config.toml
num_hidden_layers = 13
hidden_size = 96
num_attention_heads = 3
head_dim = 32
intermediate_size = 384
rope_theta = 52400.0
attn_scale = 0.177
init_std_qkv = 0.0819
beta2 = 0.98
Each number is 128 + 24 x the weight over its row's rms, rounded and kept within 0 to 255. Layers, rows and columns count from 0. The size above them is the row's rms in percent of the matrix's.

# layer 7 attention value, 32x96, rms 0.136, rows 1-31, columns 48-95
size [106 100  95 106 103 103  94  98  88  98 106 118  97 115  98 104 102 104  92  95 101  83 109 100  85 102  94  89  99 100 100]
[[142 138 129 129 106 119 121 126 173 134  85 143 129 151 171 142 134 103 147 135 162 142 122 111 129  49 122 128 148 129 101 133 132 133 153  90 159  98 126 168 136 165 119 164 145 138 128 111]
 [168  94 142 151 102 139 125 144 139 159  95 102 115 156 150 138  97 140 142 149  94 145 134 117  81 149 108 120 127 141 143 150 195 109 116 109 112 151 102 164 149 144 156 129 111 115 149  96]
 [139 116  74 113 169 179 109 110 105 152 115 161 124 135 133 115 128 161 150  84 167 138 134 149 169 127 141  99 108 113 117 161 106 150 125 121 160 134 121  91  95  85 115 123 154 101 103 129]
 [127 144 105 148 136 122 129 102  88 119 117 162 173 154 134 115 118 134 103 141 134 166  86 128 129 110  73 155 111 150 154 121 141 149 170  95 186 132 121 175 115 180 152 155 167 125 118 118]
 [175 173 133 142  94 134 122 123 146 157 126 140 104 107 123  79 151  96 115 144  99 128 104 138 172 119  96  97 110 136  82 112 157  94 136 139 156 149 127 138 120 137 132 179 130 138 150 120]
 [157 142 120 146 128 127 131 192 167 134 123 114  89 133 122 155 140 100 127 124 104 158 137  98 114 171 118 133 108 147 125 147 125 135 137 153  73 127 183  69 128 110 120 109 117 124 145 114]
 [123 109 123 117 115 137 113  67 148 114 115  97 198 125 110 100 160 132 164 104  98 133 101 147 132 153 106  78 132 125 110 130 146 153 128 174 115 125 158 123 107 150 136 169 111 127 119 127]
 [185 110 138 105 118 126 134 114 162 159  94 105 151 113 151 119 104  99 149 159 151 112 118 154 129 115 112 109 120 152 151 126 162 150 131 119 120 132 127 142 147  95 131 191 145 149  81 108]
 [121 157 147 118 109 122  61 142 123 156 131 127 104 163 100 115 136  93 107 109 154 155 120 156 165 107 180 102 137 170 115 112 111 170 146 118 160 113  86 157  89 131 129 142 146 145 107  78]
 [126  95 159 158 130 127 131 150 127 127 144 176 132 120 116 168 138 180 113 111 102 136 163 134  87 129  97 120 122 108 161 102  80 150 139 110 135 148 116 152 160 107 140 116 168 126  91 190]
 [153 118 132  88 122 138 121 101 166 157 109 158 151 137 117 123 146 118 126 133 134 129 127 105 121 130 112 106 103  81 137 186 113 155 132 109 112 165 109 182 113 207 137  83  72 146 126 165]
 [165 129 170 131 101 111 111 138 136 118 163 144  93 129 115 116 155  84 137 122 128 139 157 152 147 112 125  97 126 113 129 138 130 102 143 111  77 162  74 140  63 147 124 136 101  75 173 106]
 [134 159  94 144 121 122 148 112 116 139  97 142 169 138 144 124 100  81  95 139 159 130 161 114 124 135 124 140 147 150 154 133 129 143 152  96 162 147 134 130 185 142 153 147 109 138 143 122]
 [136 132 143 130 141 121 141 139 127  87 151 112 137 121  89 154 148 107 154 122 106 112 144 107 113  91 110 160 129 140 115 110 140 128 186 128 184 114  72 149 153 123 120 159 183  97 123  94]
 [124 136  99  73 141 165 118  91 157 143 143 104 139 104 139 137 103  97 150 159 160 126 150 117 155 137 154 107 122 130 103 101 160 119 143 102 112 145 148 137 135 180  91 136 138 145 122 156]
 [133 145 102 172 135 104 163 130 156  98 140  80  87 122 116 160 111 126 138 177 100  98  93  96 126 111 111 142 136 148 134 126 160 121 102 108 135 110  93 129 164 121 132 116 135  82 134 144]
 [125 154 180 136 117 128 156 185 126 124 142 169 135 130 134 123 131 150 137 126  97 139 127 119  65 123 133 150 135 199 121 129 144 110 113 108 115 172  81 121 112  81 116 108 117 126 148 122]
 [110  96  68 159  96  82  80 131 150 143 117 129 149 165 127 124 119 128  94 133 142 139 130 134 166 119 146 142 115 123 155 143 179 147 151 101 103 124 162  92 165 156 165  90 130 119  90 107]
 [160 127 135 151 141 136 126 105 167 162 145 113 154 127  90 112 107 142 146 128 157  78 151 116  71  79 147 177  91 151 140 127  99 167 130 115 155 135 136  97  98 123 127 102 100  99 121 114]
 [126 116 114 139 133 120 108 149 122 118 111 124 129 139  91 105 128 103 120 146 152 146 162 141 192 157  89 138 127 167 118 109 167 150 177 126 137 121 151 126 136 162 127 153 131  76 117 100]
 [113 124 102 149 103 115 148 109 104 124 108 165 136 149  75 174 126 125 115 128 141 170 107 120 107 122  96 134 120 166 155 162 138 134 118 125 129 162 102 136 132 104 157  88  85 127 125 137]
 [108 138  97 122 147 112 142  89 118 120 167 178 122 137 112 103 115 124 129 101 134 144  91 121 143  94 124 144 117 129 123 174  87 144 108  99 178 123 136 115 177 133 108 114 111 147 173 119]
 [154 143 143 120 133 134  74  93 156 127 156  87 160 121 153 131 128 101 115 117 138 174  89 139 100 137 134 147 112 139 107  97  78 104 144 127 140  95 151  97  88 129 121 131 132 112 123 130]
 [142 108 175 110 139 157 134 142  76 164 111 151 148 116 184  95 161 124 113 115 109 141 178 170 125  97  99  92 117 143 118 144 172 156 161 108 131 146 108 102 106 107 126 127 113 171  92 121]
 [173 108 162 100 131 154 135  96 109 184 104 142 145 104 161 105 159 127  96 159 114 146  83 155 145 110 124  81 126 152 116 141 172 135 158 119 136 134 138 135  94 114 136 146 160 159 130 124]
 [137 142 113 149 136 130 133 123 170 114 130 120 129 141  46 134 130 126 114  97 155  95 146 115 151 143 132  98  83 131 135 129 160 141 144 104  76 101 121 137 139  78 118 112 197 148  76 148]
 [136 132 157 144 124 140 167  95 167  75 140 139 139  94  86 109 118 143 135 144 139 100 109 127 117 131 141 148 127  93 119 138 139 131 105 111 125 134 133 186 183 116 129 182  92 130 155 153]
 [143 136  81 176 159 140 133 137  94 144 126 155 141 127 120 113 117 127 116 179 110 142 122 125  85 156 102 156 121 146  70 135 148 139  91 125 148 119 139 107 161 108 144 136 157 157 100 156]
 [ 89 110 115 147 122 110 119 112 174 145 154 164 131 122 168 145 134  94 111  93 113 136 155 133  94 135 163 135 163  66 135 170 130 147 114 141 140 153  92 170 165  96 107 128 116 153 135 154]
 [134 124  78 120 132 190 131 126 126 165 133 140 146 123 165 158 127 107 133 101 146 163 162 166  96  45 129 109 118 114 123 110 135 135 121 103 121 109 130 161 150 154 107 141 117 157 117 151]
 [151 134 127 113 133 103 112  80 113 106 159 115 164 126 173 174 151 121 115 105 145 168 120 100 133 123 117 127 148 165 125 157 141 140  81 137  96  89 107 112 139  99 152 165  99 133 104 134]]
# layer 7 attention output (transposed), 96x96, rms 0.115, rows 1-31,33-63,65-95, columns 48-95
size [144 144 132 148 136 131 128 147 119 141 144 150 144 148 132 152 142 154 130 134 129 111 141 140 117 138 137 127 126 135 126  70  70  92  87  93  59  73  62  77  57  64  80  70  69  75  58  67  52  95  71  80  84  85  72  85  77  66  75  97  80  98  76  66  80  69  80  75  79  57  67  70  60  78  67  71  79  71  63  66  69  67  87  80  66  76  72  78  65  79  71  75  88]
[[113 102 122 103 166  98 135 122 130 100 128 139 150 156 156 150 148 124 143  87 119 130 124 127 131 143 117 106 100 116 172 165 134 112 111 125 142  99 122 120 133 147 140 118 174  94 164 121]
 [142 127 112 115 141 146  93 103 124 145  75 115 102 174 147 121 157 143 128 113  69 103 117 146 124 131 138 156 121  94 144 114 150 123 134  97 151 169 140 127 114 139 167 122 198 116 159 124]
 [131  94 137 125  98 133 103 149 139 112 129 119 156 105 125 132 105 120 131 152 255 106 127 156 128 109 140 114 114 117 118  99 119 139 126 153  93 156 111 115 138 119 118 132  51 144 126 130]
 [116 134 124 127  57 130 143 123 106 128 137 156 132 197 127 128 137 139 137  82 122 139 129 135 109 132  95 115 112 153 195 161 135 178 110 124 158  87  96 114 149 108  91 116 206 141 155 127]
 [147 191 111 130 179 140 126 120 124 142 139 136 119 123 117 122 135 121 125 124  30 121 143 149  86 132 103 123  91 149 140 149 125 170 142 142 148  72 152 151 141 124 131 137 106 108 133 138]
 [157 115  95 103 153 167  84 136 128 141 140 109 137  96 118  82  94 115 141 132  88 132 148 138 118 130 132 153 119 118 108 129 137 144 143 114 114 151 149 138 115 143  90 138  63 135 156 128]
 [137 136 158 115 155 102 110 112 148 136  82 117 122 146 117 127 186 130 124 153 122  94 121 158 127 127 138 184 114 116 156 136  81 175 156 145  98 132 128 156 150 137 171 153 115 132  52 132]
 [134 106 137 105 125 129 111 140 119 136  83 135 113 162 142 141 153  94 159 132 135 123 119 153 105 151 128 128 157 112 167 152  86 154 137 121  93 101  98 128 138 148 121 132  82  98 109 116]
 [103  95 142 128 102  94 121 143 130 128 196 142 139 160 111 153  83 104 147 100 143 133 135 157 101 164 118 117 141 153 174 107 116 211 133 167 127 136  97 147 134 145  64 135 109 135 121 125]
 [157 139 132 156  87 144  85 126 119 137  68 145 127 121 108 130 156 154 126 139 167 100 123  60 143 116 135 142 117 168 120 130 132 106 146 103 155 148 158 126 126 110 104 108 212 152 118 134]
 [139 156 140 105 103 133 147 117 123  89 134 117 131 133 140 111 118 131 146 133 201 110 116 174 119 100 119 110 102  77 125 117  83 130 117 123 126 151  99 129 128 108 189 137 170 155  99 146]
 [115  93 131 113 165 129 132 146 128 110 184 116 105 134 134 153  69 139 127 102 149 167 128 162 109 138 122 113 111 120 153 124 119 182 136 152 141 207 112 159 129 140 155 142 135 146  81 127]
 [139 182 126 117  52 156 132 111 106 120 136 137 148 133 147  96 133 103 131 124 196 141 103 126 111 105 131 112 114 128 130 145 155 140  86  99 138  73 120  95 161  93 133 132 124 132 185 153]
 [131 117 118 119 153 143 111 116  94 156 102 149 120 124 133 131 130 150 121 106 139 116 115  97 125 125 131 128 101 144 155 178 162 128 127 143 174 127 146 121 155 142  71 114 150 136 175 117]
 [161 171 110 132 150 151 144 111  78 124 121 143 127  84 155 116 143 143 150 106 186 113 110 121  98 140 115  95 101 115 128 130 118 128 128 134 113 118 133 118 158 123 172 121 121 110 101 130]
 [127 143 107 133 206 153 162  96 121 130  97 136 127  74 135 134 164 148 116 127  55 137 111 107 145 130 101 115 146 115 134 142 148  75 129 133 128 138 161  94 124 132  82  92 173 102 130 135]
 [111 125 121 120 121 154 127 146 152 141 176 132 106 147 126 118  96 117 147 126  57 169 154 124 143 129 124 126 152 145 127 146 100 128 131  95 142 133  96 131 120 152  87 124 139 147 118 132]
 [121  87 110 120  62 111 120 125 133 123  94 131 136 156 134 105 159 140 128 128 140  82 125 159 132 131 121 135 144  98 163 101 165 166 129 131 103 183 101 126 104 104 124 130 167 134 188 139]
 [131  93 140 124 108 142  93 126 124 124 150 103 124  74 133 108 107 121 137 133 251 111 137 130 131 120 130 142 127 128 118 114 142 133 120 132 150 193 122 114 142 142  86  98  82 144 116 137]
 [129 120  94 127 129 138 136 145  99 151 170 133 117 128 122 126  96 137 132  99  98 137 154 135  85 170  95 107 105 154 184 123 143 217 142 158 130 108  95 127 136 128  91 104 136 127 140 133]
 [141 109 107 104  37 139 137 121 112 107 186 126 120 147 128 123  80 104 138 137 171 176 143 142 133 122 128 139 174 116 120 134 128 120 111 100 119 167  87 127 117 120  84 137 180 151 129 162]
 [103 120 121 129 126 115 128 131 135 107 163 132 171  96 118 135 141 103 110 148 172 156 149 100 140 116 102 110 120 150  89 157 125 113  82 150 135 104 119 106 153 122  86 121  48 114 170 110]
 [125  84 153 132 129 132  97 120 125 143 122 123 123 139 124 143 112 155 100 106 178 116 121 123 127 149 127 136  77 171 149 124 182 156 133 175 153 152 117 131 137 126 145 119  97 131 142 119]
 [123 112 141 157 108 122  77 143 148 147 156 119 122 170 120  99 108 126 161 134 112  57 146 140 109 158 153 143 114 168 152 101 115 188 153 107 124 113 105 137 121 146 134 110 101 155 123 118]
 [133 146 136 142  85 137 136 113 120 138 109 131  93 196 129 122 139 140 127  90 130  94 127 154 124 141 146 141 102 157 154 128 142 160 134 101 143  92 122 127 115 116 216 136 145 136 142 121]
 [154 102 114 133 133 102 111 141 112 146  63 124 138  91 101 146 165 140 137 138 162  72 135 121 130 147 106 131 150 111 166 101  96 138 157 168 102 157 142 133 138 132  51 109 167 124  88 133]
 [143 183 158 131 179 141 129 111 113 109  87 135 119  93 136 117 178 112 112 133 141 159  95  85 120  86 117 145 108 116 116 144  99 122 122 118 126  89 181 115 156 106 135 130 162 118  76 134]
 [156 179 124 124 121 165  74 111 127 163 106 138 140  85 118  95 145 116 145 116 103 107 130 118 104 136 122 147 127 152 130  98 129 176 138 123 115  94 129 112 152 147  73  90  76 131 156 119]
 [131 165 123 174 107  77 129 133 138 112 102 132 151 131 128 135 180 152 103 120 121 105 123  70 119 105 141 128  92 131  96 136 167  74 118 121 154 115 144 139 127  92 191 131 205 129 145 128]
 [136 136 131 158 114 113 116 129 124 128  95 147 132 154 152 136 159 126 130 110 194  63 118 100 133 130 144 118 113 138 109 105 131  71 114 117 124 127 123 129 129 126 196 119 195 100 145 127]
 [127 124 168 124 109  95 102 106 131 123 122 117 156 184 114 117 173 128 107 132 108 143 124  98 138 114 152 178 127 134 135 169 177 129 108 105 120  93 121 139 135 123 154 151  91 117 155 102]
 [109  87 121 120 139  88 135 107 165 105 120 115 160 139 147 150 133 144 145  93 144 160  83 153 155 116 117 140 141 113 138 155 114 116 106 132 135  88 131 105 126 178  73 129 117 107 117 142]
 [133 138 109 133 139 131  71 159 136 157 124 134 129 156 108 128 160 120 177 114  96  85 129 146 111 100 112 142 124 112 130 102 118  91 133 144 117 176 142 140 154 130 149 109 160 149 110 138]
 [ 95  73 144 102 162 126 109 137 120  96 144 157 157 135 134 132 145 135 160 132 138  81 144 183 167  97 169 132 184 139 119 138 128 140 110 114  85 124 114 122 130  80 135 155 115 115 138 128]
 [ 71 141 124 131 128 100 155  87 167 134  95 117 199 151 109 130 130 170 155 118 104 115 112 142 159  86  94 121 127 125 137 131 126 164 104 119 116 127 101 121 111 151  99 147 181 156 135 124]
 [167 130 135  95 130 120  84 100 148 129  97 150 138 135 119 134 120 118 155 149 104  66 144 160 110 111 119 115 136 170 128 121 136 153 161 144 127 145 131 147 115 118  93 163 118 134 161 156]
 [140 113 134 112 154 178 170 126 126 115 105  97  97 123 140 116 134 146 111 120 149 155 124 132 156 119 124  94 159 116  97 162 132 105 119 119 115  86 158  93 133 189 142 171 122  87 166 130]
 [ 93 108 136 119 160 161 131 110 151 141 119 147 141 149 125 117 176 140 134 140  91  80 114 165 138 100 102 127  91 125 104 142 143 136 144 147  86 168 115 113 162 120 121 137 131 166  92 134]
 [160 104 152 141 155 131  93 152 104 104 130 138  61 122 144 165 109 123 141 164 128 139 117 117 156 134 148 120 132 149 136 147 110 126 167 124 130  94 152 145 135 116 143 120  69  77 147 118]
 [175 130  95 119 131 142 140 129 179 134 117 145 100 139 150 125 129  91 105 128 148 182 131 133 133 131 131 117  94 125 112 145 106  42 120 169 160 133 144 124 138 125 146 119 108 115 103 132]
 [112 171 154 104 118 115 144 125 102 146  71 156 152  88 115 125 129 163 110 172 134 139 124 139 128 139 160 124 124 113 143 101 139 130  93 149 165  90 156 104 128 132 131 122 128 121 121 165]
 [123 182 113  89 112 111 151  87 183 100 109 112 161 136 137 121 134 136 112 135 156 149  88 110 144 167 131 123 160 119  96 178 126 118 123 119 135 112 106 108 117 135 123 133 138 107 157 114]
 [195 148 107 125 104 122  53 162  90 116 128 187  95 144 111 139 146 124 139 116 173 153 143 119 120 138 134 126 111 141 112 103  83 136 160 160  91 114 120 134 129 137 136 110 118 137 130 153]
 [137 140 141 141 128 127 103 161 113 116 100 143 116  92 158 139 125  83 113 141 145 159 143  90 125 107 143 105 118 117 120 129 165 131 118 148 169 101 145 127 153 113 132 138 112  89 135 129]
 [131  69 116 133 109 139 127 120 107 116 144 149 155 137 120 125 123 108 147 136 120 100 141  94 128 109 115 110 151 165  91 167 126 139 119 147 110 124  95  96 134 160 136 106 164 122 215 104]
 [166  98 118 125 144 134 185 134 137 152 127  79 106 117 129 132 147 129 120 128 162 150 130  61 143 145 153 142  87 125 124 140 132 127 138 139 116  93 114 113  98 141 155 161  60 119 101 152]
 [140 134 104 132 156 150 107 143 140 150 120  96 110 118 105 149 170 149 127 159 155 151 134 105 150 149 136 129 116 128 160 113 155  91 121 101 132 120 112  97 145 102 124  71 156 126  61 120]
 [130 186 104 135 122 126 126 129 161 133 137 163 126 124 139 146 140 132 124 103 105 154 115 114 131 141  75 118  99 113 140 137  73 120 171 150 143 154 128 131 106 158 128 109 109 145 160 120]
 [124 129 114 110  96 123 124 135 133  77 137 134 101 123 144 148 112  87 107  96 137  76 127 139 124 112 112  88 143 122 147 123 132 161 179 141 120 128 145 119 143 127 145 134 150 145 182 139]
 [145 108 154 160 148 133 133  97 123 141 144  94 154 140 145 143 104  94 125 164 150 100 133 167 132  97 137 137  73 139 110 126 145 114 101 138 151 156 130 140 134 115 108 143  74 130 122 125]
 [ 89 133 151 123 124 137 140 153  56 163 184 115 136 116 132 129 127 146 137 122 130 131 118 104 100 164 137 130 155 134 129 105 125 165 149 111 122 132 160 122 162 108 136  86 130 131  82  92]
 [117 136 149 119 135 122 104 104  95 139 131 157 114 110 116 123  96 123 136 154 154 117 136 142 117 127 125 144 122 143  62 133 141 123 122 170  64 166 122 160 152 121 122 151 122 144 106 112]
 [136 155 108 110 142 120 154 128 153 106 150 166 143 152 114 115 123 144 148 147 118  92 136 189 124 127  99 140 139 118  98 155  59  84 133 115 138 161 125 112 148 127 104 141 127 152 169 151]
 [137 107 121  88 144 140 156  95 120 121 133  77 107 140 145 142 100 146 122 139 180 107 112 144 126 141 135 109 156 137 135 126 140 120 145  96 124 106 122 148  89  89 138 144  98 118 136 107]
 [159 162 104 141 104 127  80 144 109 133 158 161 119 133  91 116 138 121 151 127  99  96 157 157  92 142 141 155 146 123 151  99 133 149 167 114 122 161 134 130 154 118 118  94 121 162 119 128]
 [122 141 131  85  82 123 145 124 110 131  74 145 112 121 120 139 129 113 131 125 136 168 160 134  58 151 122  88 144 123 151  71 127 145 163 125 108 118 148 155 119 120 147 147 175 166 125 143]
 [182 141 101 150 111 134 133 144 105 120 126 117  65 104 117 157 135 111 115 141 148 118 166 123 123 136 126 139 143 118 169 130 156  96 200 112 110 112 108 130 122 126  93 120 147 138 177 163]
 [125 122 157 142 195 140  87 108  98 122 132 149 122  89 122 133 149  97 130 122 112  92 113 126 103 136 136 116 139 133 138  96 158 132 136 148 136 125 167 137 162  98 124 101 100 125  85  71]
 [ 91 150 123 160 161 143  97 137 136 150 108 105 110 142 137 104 171 161 120 114 137 103 152 115 147 138 117 167 106 102  70 113 130 144 113 127 115 151 135 149 120 116 157 113 128 184 120 104]
 [169 186 101 130 124  99  64 134 124 111 112 184 129 146  99 127 174 112 151 113  97 144 137 150 113 143  86 144 103  97 114 163 136  76 152 132 136 154 130 151 149 110 110  83 129 152  86 130]
 [117 129 111 154 135 143 129 120 142 128 121 154 144 152 118 126 130 162 130 129  88 138 135 129 166 115  83 150 112 124 130 125 114 135 119 157  98 165 119 108 149 132  90 115 218 116 126 137]
 [155 126  88 112  60  96  87 124 122 135 139 114  98 147 118 138 137 128 119 119 156 150 162  87 120 140 133 153 127 143 134 120 158 144 130 134 106 107  97 132 131 130 135 141 155 129 165 170]
 [115 136 136 121 175 158 120 137 117 142 120 171 110 100 120  94 111 111 116 202 127 103 167 122 119 162 112 147 118 106 122 120 155 173 137 109 155 153 119 147 136  90 145 150  94 140 140 130]
 [ 78 137 139 109 124 106 167 110 169 129 139 137 163 128 143 131 132  81 131 140 191 140 140 168 150 120 169 132 121 112 132  86  82 157  95 131  81  81 136 114 105 130 136 107 123 164  99 150]
 [104 135 149 125  97 102 145 162 211 130 119 103 138 191 111 146 117 135 164 137 120 175 124 153 147 142 126 147 126 132 144 106 107 119 104  85 122 110 105 151  90 148 155 118 142 163 126 132]
 [135 162 160 160 116 158 129 128 149  95 128 107 129  93 134 161 142 123 110 112 157 118 155 132 180 102 139 155 152 175  96 136 132 145 110 124 105 145 132 128 148 104 100 118  73 100 156 147]
 [ 85 102 134 150 119 112 165 123 118 108 154 110 135  97 162 130  88 166 121 151 176 152 120 143 137 152 170 129 146 111 166 126 146 110 129 120 131 145 101 109 154 111 151 141 126 141 119 132]
 [128 142 115 117 131  65 112  81  95 126 132 125 104 129 133 122 120 145 152 165 136 113 143 152 128 105 102 112 140 108 129  97 129  78 131 190 166 141  96 122 135 129 160 140 117 132  83 133]
 [152 136 107 153 119 103 146 122 122 119 147 126 121 150 169 150  86 117 130 128 156 135 131 120 110 134 125 130 109 159 125 103 117 118  97 107  67 141 128 104  80 152 131 106  86  92 173 151]
 [135 157  96 117 151 134 113 122  93 112 160 107 119 147  87 110 155 129 102 127 100 103 102 155 131 137 152 123 161 119 121 143 150  84 156 131 113 122 141 116 161 143 114 119 135 124 150 118]
 [101 173 121  85 134 183 170 126  85 115 117 139 169 133 109 149 146 153 124 117 106 106 139  91 116 145 127 103 122 130 128 152 127 124 122 147 131 133 123  96 121 125 152 139 157  85  53 146]
 [134 110 138 131 120 160 120 119  96  91 172  82  89 100 127  83 141  62 133 132  87 118 111 117 135 122 143 145 119 132  97 170 124  86 160 145 203 104 146 143 163 112 151 130  97 112 140  91]
 [113 135 150 158 129 115 132 141 119 125 112 132  81 143 115 152  73 137 115 166 104  96 120 142 134 137 117  73 143 157  91  93 150  92 161 170 135 127 113 105 141 118 163 141 100 135 122 139]
 [138  71  94 140 153 147 150 112  92 130 152 107 112 122 150  95 148 144 109 171 125 131 107 132 133 144 160 124  84  84 157 105 144 138 113 135 135 107 163 128 148 128 148 110 171 152 130 101]
 [110 136 146 107 128 153  74 107 107 108 124  88 138  81 120 118 127 112  99 144 104 130 117 124 119 126 140  65 127  99 158 144 143  80 157 169 154 160 136 107 110 112 135 122 104 104  92 130]
 [145 127 148  98 115 126 129 120 156 155 161 117 103 138 158 132  92 129 107 164 134 155 123 153 114 140 142  59 153  85 160  86 120 101 116 142 117 162 133 127  94 106 145 131 100 173 115 130]
 [164 115 117 127 124  97 136 130 106 156 127 125 107 163 124 121 131 120 137 121  75  87 153 114 101 104  88 151 138 146 148 143 136 122 155 149 127 120 173 133 131 119 107 114 108 145 179 110]
 [127 100 113 100 112 167 112 160 118 137 135 173 135 154 103 122 154 146 152  96 136 133 145  92 111 160 133 136 157 157 128 115 104 177 130 117  78 134 163 146 146 142 100 143 149 143 105 106]
 [142 153 109 115 103 121 106  64  96 150 119 126  97 124 124 179 171 134 129 113 173  83 150 134 142 112 125  95 143 108 125 145 151  94 133 167 121 106 119 107 155 108 127 141 153 138 139 158]
 [ 94 140 161 140 158 173 188 127 167 128 150  80 131 105 135 178 117 117 130 136 114 136 131  92 138 115 141  80 118 168 104 142 116 128 104  84 127  97 107 101 121 104 122 133  67 131 161 123]
 [122 146 106 171  72 119  82 139 126  81 115 145 111 126 158 171 141 139 100 123 128 169 110 111 154 174 123 131  88 121 143 128 129 116 133  79 113 154 137 158 140  96  94 134 193 109 140 146]
 [154 132 115 172  86 131 137 126 127 154 152 138 134 153 148 100 148  98 117 131 128 122 137 119 115 109 142 165 113 113 141 115 105 118 136 133 139  89 138 123 141 145  71 100 166 158 113 120]
 [131 146 118 158 139 126 110 141 114 173 135 133  99  96 137  95 115 152  83 138 114 146 141 135 107 147 153 120 148 110 164  63  97  84 141 132 128 132 144 110 129 135 126 109 177 132 139 119]
 [111 158 116  98 123 156  92 144 178 156 128 116 123 153 127 167 151 153 101 115  80 134 141 126 131 113 135  94 142 116 128  77 137 147 147 115 104 135 106 134 115  98 166 165 170 141  93 119]
 [ 91 110 120 130 127 151 135 182 113 147  99 148  88  89 111 161 137 110 101  82  61 107 150 103 124 128 153 101 163 159 110 177 143 127 157 145 154 127 110 121 140 139 107 151 148  97 158 111]
 [158 134  85 167 121 103 182  98 120 152 178 109 149 134 114 130 135 151 152 157 175 151 141 123 133 154 112 195 127 146 142  98 125 131 110 102 103  99 117 140 120 146 108  95 147 122 140 120]
 [ 93 126 145  98 122 111 157 133 174 151 157 141 150 125 133 136  80 157 156  97 126 130 145 114 115 100 128 145 130  91 111 134 129  98 116 133  99 115 105 106 158 159 122 154  94 124 180 144]
 [ 99 122 127 147 112 132 104  92  87 151 163 150 122 107 156 138 111 142 139 127 172 158 114 110  96 144 121 108 118 140 120 119 116 122 143 134 158 129 171 112 151 138 121 180  55 118 146 126]
 [104 119 124 144 113 123  98 123 110 104 105 150 105 107 142 134  71  92 105 138 140 168 134 145 151 178  98  88 125 106 131  91 113 120 115 146  98 149 150 146  68 160 150 106 135 120 149 114]
 [115 107 143 153 126 136 174 146 149 124 126 107 112 110 114 142 114 141 128  92 152 140 134 112 158 115 174 165 108 176 136 104 150 126 133 124 119 136 155 113 112 159 108 146 133 128 129 119]
 [113  95 129 124 164 125 103 117  75 137 159 128 111  98 114 119 107 152  91 144 163 181 108 162 173 152 131  99 102 110 152 102  50  98  88 155 137  94 134 130 110 150 120 113 136 150 128  90]
 [157 110 136 144 115 113 125 147 129  97  97 125 121  89 139  98 122 155  63 130 151 154 114 137 136 189  92 174 125 117 131  94 116 160 122 117 154 162 132 103 119 122  95 108 147 148 129 156]
 [121  90 121 192 139 135 149 155 106 165 139 110  95 100 114  85 121 124 123 142 129 145 112 108 121 159  92 116 114 111 149  83 126 117 157 137 148 164 156 135 145 121 126  99 154 156 132  74]]
# layer 7 MLP up, 384x96, rms 0.159, rows 0-6, columns 48-95
size [ 77  98  93 116  89 110  77]
[[127 116 108 121 148 139 132 139 175 158  71  90 144 165 185 139 104 137  94 167 148 145 104 125 120 123 130  99 156  93 162 138 161 133 108 137  69 122 145  98 107 187 158 142 135 115 121 144]
 [110 100 114 140 152 138 115 138 108 165 120 128  98 146 161 108 111 124 116 123 169 116 121 109 119 105 134 119 157 142 160 142 103 195  98 158 110 129 146 119 119 106 134 137 117 107 160 143]
 [112 137  74 109 177 119 131 109 170  97 115  76 102 144 130 123 129  98 103 143 115 129 158 156 167 115 138 116 128  94 111 138  72 123 131 108 157 137 136 130 115 160 106 109 169 125  98 150]
 [ 78 122 110 100 150 106 105 101 126 113 117 109 108 135 139 125 187 170  95 133 125 157 129 140 128 152  82 108 137 160 204 118 103 133 133 117 136 109 132 133 167 109 108 137 114  95  96 124]
 [ 47 132  88 127 124 121 127 112 151 140 158  96 114 169 139 125 110 130  80  93 149 111 123 147 128 118 151 120 168 108 164 132 127 143 102 171 164 126 175 108 136  88  91  75 146 188 128 140]
 [108 138 100 147 163  96 130 140 163  82 114 118  93 123 102  80 147  90 134 133 151 130 106 152  80 105 113  84 142 123 141 133 115 132 118 146 126 104 135 156 105 124 115 132 117 109 132 184]
 [153 120 174  93 133 130  88 133 155 122 102 101 148 143 118 124 112 123 106 110 142 124 183 153 113 131 141  89 168  98 145 121 153 140 124  94 100 129 134 133 113 137 115 161 114 162 125 125]]
# layer 7 MLP down (transposed), 384x96, rms 0.127, rows 0-6, columns 48-95
size [ 72  92  89 113  78 103  76]
[[168 112 145 166  88 153 108 132 112 132 134 130 116 137  92 148 104 120 148  79 108 114 132 141 142  80 148 134 147 165 110 127 120 161 113 154 142 138 144 118 149 131 141 137 155 170 179 111]
 [142 112 146 154 130 138 115 151 112 119 136 138 155 143 143 145 108 135 133 135  83  95 101 149 100 117 131 131 142 143 142 107 163 107 119 109 127 201 103 149 144 163 142 148  87 131 119  73]
 [108 131 114 154 124 152 123 180 166 134  99 128 116 108 117  99 117 151 119 150 125 136 141 161  96 128 135 137 150  82  87  90 132 142  96 114 126 125 145 110 179  92 146 148 142 159  84 125]
 [118 134 100 122 125 148 134 120  71 158 130 162 150 174 147 132  98 164 118 153 120  83 129 138 102 182 112 107 134 136 111 154 127 115 157 148 112 110 118 120 126 139 127 128  94  97  80  56]
 [171 161 131 130 120 148 119 139 149 106 130 140 149 152 120 200  77 123 117 110 113 119 136 140 123 132 119 131 153 168 115 142 100 145 112 130 145 140 129 128 110  78 164 142 129 145 132 139]
 [ 90 128 167  85 135 126  86 124 142 162 157 173 127 151 160 103 140 134 116  91 125 109 164  79 121 152  79 150 149 149 121 124  52 102 144 124 120 166 140 146 169 120 142 145 136 124 115 171]
 [125 104 141 166 147 173 155 140  95 115 154 137 133 153 118 145  91 111 137 119  97 140 127 113 105 118 153 135 118 110 140 168 170 118 107  70  89 135 124 135 122 131 162 139 122 155 113 125]]